config.yaml
activation: "gelu"
norm_eps: 1e-05
attn_scale: 0.125
init_std_up: 0.0332
init_std_down: 0.0
optimizer: "soap_variant"
lr_mult_up: 1.13
beta1: 0.95
lr_head: 0.00673
schedule: "wsd"
decay_shape: "linear"
batch_tokens: 65536
doc_mask: true
train_tokens: 188300000
Each number is 128 + 24 x the weight over its row's rms, rounded and kept within 0 to 255. Layers, rows and columns count from 0. Numbers have three digits each. The size before them is the row's rms in percent of the matrix's.

# layer 6 attention value, 128x160, rms 0.215, rows 0-16, columns 0-159
117:124157105124156157137169110135133131091123050149155112171143148114144136128133100127144158087107169079155122123142085105163113074119169116129111146098157136140160112137140111077162132109147133095165151125175158104144141114142130160073132144102132148133178164143146109145127140190104086124093125128137109142152131087159137113117128148105115141139123097114143136144159155152096099111145100135149105139167112136101128166106115130142136157118139131129100128149124142137135099111134139
115:131161130133148137149092138116137105103123122086124094113155101130115089128102131170136173121139164109130147115146109127138136114108134125124151094141093152106125166128112107131103121112161130133125136138137129111139119071105155090162126124145137096138120173054088082141141149139139113125081123126131099143124152136148110145151087092093118161153147140143134183139084176139099097121117112107142154109091155087150139137170129136106135134106162141146094098143130114062098088123123109
111:113131128104140123105109144119148141159171110125109155071158132157101085091116139094113176107116140113142113133128087145096153149124170078128135125135117117180147120151112118139105115109153092117113130085127091101172139116117116116142120129154118153129116122150151149092129092153120125133093153115109109129110144161128127117114138143118156133118155114055112100125114127156135152131138143087120146140124099139085173148133175127089095138109097120128178129180159148134111152074159092
105:162158160121132126143146138102134104102089106145139149137161188151114127128114107178146096177162142149123107107129162138125150157149142105106147138153088149103112127157116119143122114158185133140118088088144135101146165095077100109149148115120108098128093098108115101128164129130149121150147114093132153155123146170128116121148103126110140116131149159060146117127108106135144137113133116143085149070136123136148136140124124088118101126153113095119116142162095078160126173105146129
119:136131132151101120171127114130163130161151111140133164095147152112077138129162139095112162111126120139122138127112132129158140134122090141125117171172116147148111148129117144102180161095107132105135153111153113150161097126094139141119148140132129148127142128128137123116127127085087116112149124088111131133130097113139099121105108140129076135124112216116128129118140114143112117094129126083147192186129122140076161134120117164148152140115073095151141084123176108156153109090119130
117:124132122142125114155160117132171185111111113135105199127071171143157123155155154104138132153136123128118111114143149138164092170097109131084131110093110124132133165137139102155136107097165081127173102152132137147098132121119113134179131114174138138096142160157126155148128117141145147128147125149118142085148086112100113140120095089099088075141122132125127141144125160152173121136129111167132122156118158100139116084132126115100162164117150111146111143091139129134134143089113137
122:127143171109097164110105112125127112116098131169150179150156121120079112112131079156131094134120095130123129128145141143147131092047119111123155138153159089156110122121146154182134149127132145132118155112166134087129125109160046114110131102114130124167167154077121104145184123134138120118107142127157147122101144115100109144098111122153145153129118097096156119140115158165120128120096132089099127120126143108093134130135123108097135125114111092120095130118132116108104108102121169
118:150110099086140124106158103155138142124137122128152147183104147112150079141151169118136164118094114122181072145091118131082136108128109157128137101136145135150145143094131128144147129126111077144125127126132095113055133114126143128115102144078125077145098152131125154175168133150138131164187135107129129106122181135108113111158128172124140146130136120134152144140109152144097074118147117150113138150121141107145127133116139120126129112143124143078157117158110109151105105146186118
127:141169137124151148111112172117108133139111103184149146127116126138119153138120121087148108156131120162087122077142163132133053128159080150129105136117125145172118117107142127102118178152109156070141111132137104154146138156109125126123128118121144096147141072140119131163136147132119111123156116105099136126140129091112139080107100110151101112124103154103158111109118130131156130126115144078120165112156126117166142141101148179132079140149141092120135153142067143135164163124127147
120:111128185109097129096127112118151134085060171126162102113101105145101114107135160128143104126164135134114095111102114090105138085121151122108107123114163141173082114125113125139127128149150116121090080100124133154147074118144152100126150149110111165150152141111152181123109176125156113138144103110104099147150087159148156141132130095092132106095099155130154104091088176104135099092114098145153142144115135115134095140119127118161126101108130125113112117137109112147106128154124130
115:141113129138132130092117124156107082147173126138094109141136091161114110100120130134153121122103142157142095133158093155171093140144133125109160145185143118136101157069127133169109099155108122142113132115123078122135171128158156143124121128092115134120148119100120123123146126154125130133187142120118131126105127122088107104138129146148160146136160121167135168176157137112050151111120160172088130144142108129149118142133117146102109159100139126103148143097156142139157067146112090
119:074146151109127110124148121079143151150107148103136155099119104147118130144123151134122193190107104133155111121146123149147144123143149135103105134122130130147121106125100134132137177114137099098159124139150122123106127168104133133163112079154147152144153163142104150141118047100166070130139109123102106121091131113099157182137082136135130127132146145182119116125142124141105131122097107154145180146168112108163147166119145144103121098115118103112096129139135091117115122140154143
118:192107094152133110107128133176138138112104152118137138122124135165148132123132136089116115100140137164143118134103174149137137162155114120120120144141148138108136110138122152138136123105103163170042122167136143125153151127126124109133134127105166174143123126158107145186158117091115089102114077126155178122146129150150127165153160118099180147126120124155167087087168162097118125112100124107163129115124123165112118087118083107133152135145148129122106157111128129131125100113112142
114:132113119109090116104105133130166154165151173118137112147129143127110097128098121138142143104079122092146158146111121101106135107135165101107150167138155124138140166171163090185173114135187098100141156092138134140120088131101101133138137170095072092101123133147085147132100131121160100129093107136091180128112138139152100133107136129119152144141118155131136089131111130146156112109145107130126100134092102109106123145098137138178148148122137150103118083084128141114112129159136125
111:137126145104142121137114121144167137143118160104160124147121147158141111109098129145132147134138137116141134103140136123111113080112159104119102163141167140148154122181125116145104105134115170125154111123143097113116144111136141166165166155161126156150126123154087159114128111154114117085094141092112154132123108119052096093125122099092155112154147114130111074155123198091180142171125142136133144081139120151106108112176156111151107110143130122107095123127131083123093120126134159
108:077139142108184147145123086167156130104126132150118126106139104141111080111152153155151106139108133113157142125121134139144137057118137161142161087120183153158126141166125131148108170115111074116109119103101108130107099156140149101140076142112124165182124105169144144113097151122144119079150129147099120094089105142136151119107135132118107132154139144149119091141158137087150145132119140104136137154136170090102140143137135133126107134137164122124102157133079112111126131161156112
111:095146146128164151149158103129090140124118124147118078166132125162126137125106108116149122162130120151156127107141146141170127134157177159101131129155127165128166110133092084129064082147109106163102115102146104135142100101121145153124150118102113149154130121139119130116138088127139095107141144127130106155113150158127148127114114174129114099134197083161111154089183097160146131152056128167137130126129120133127122165111116146146124108153144128110107086104128133102148116116133093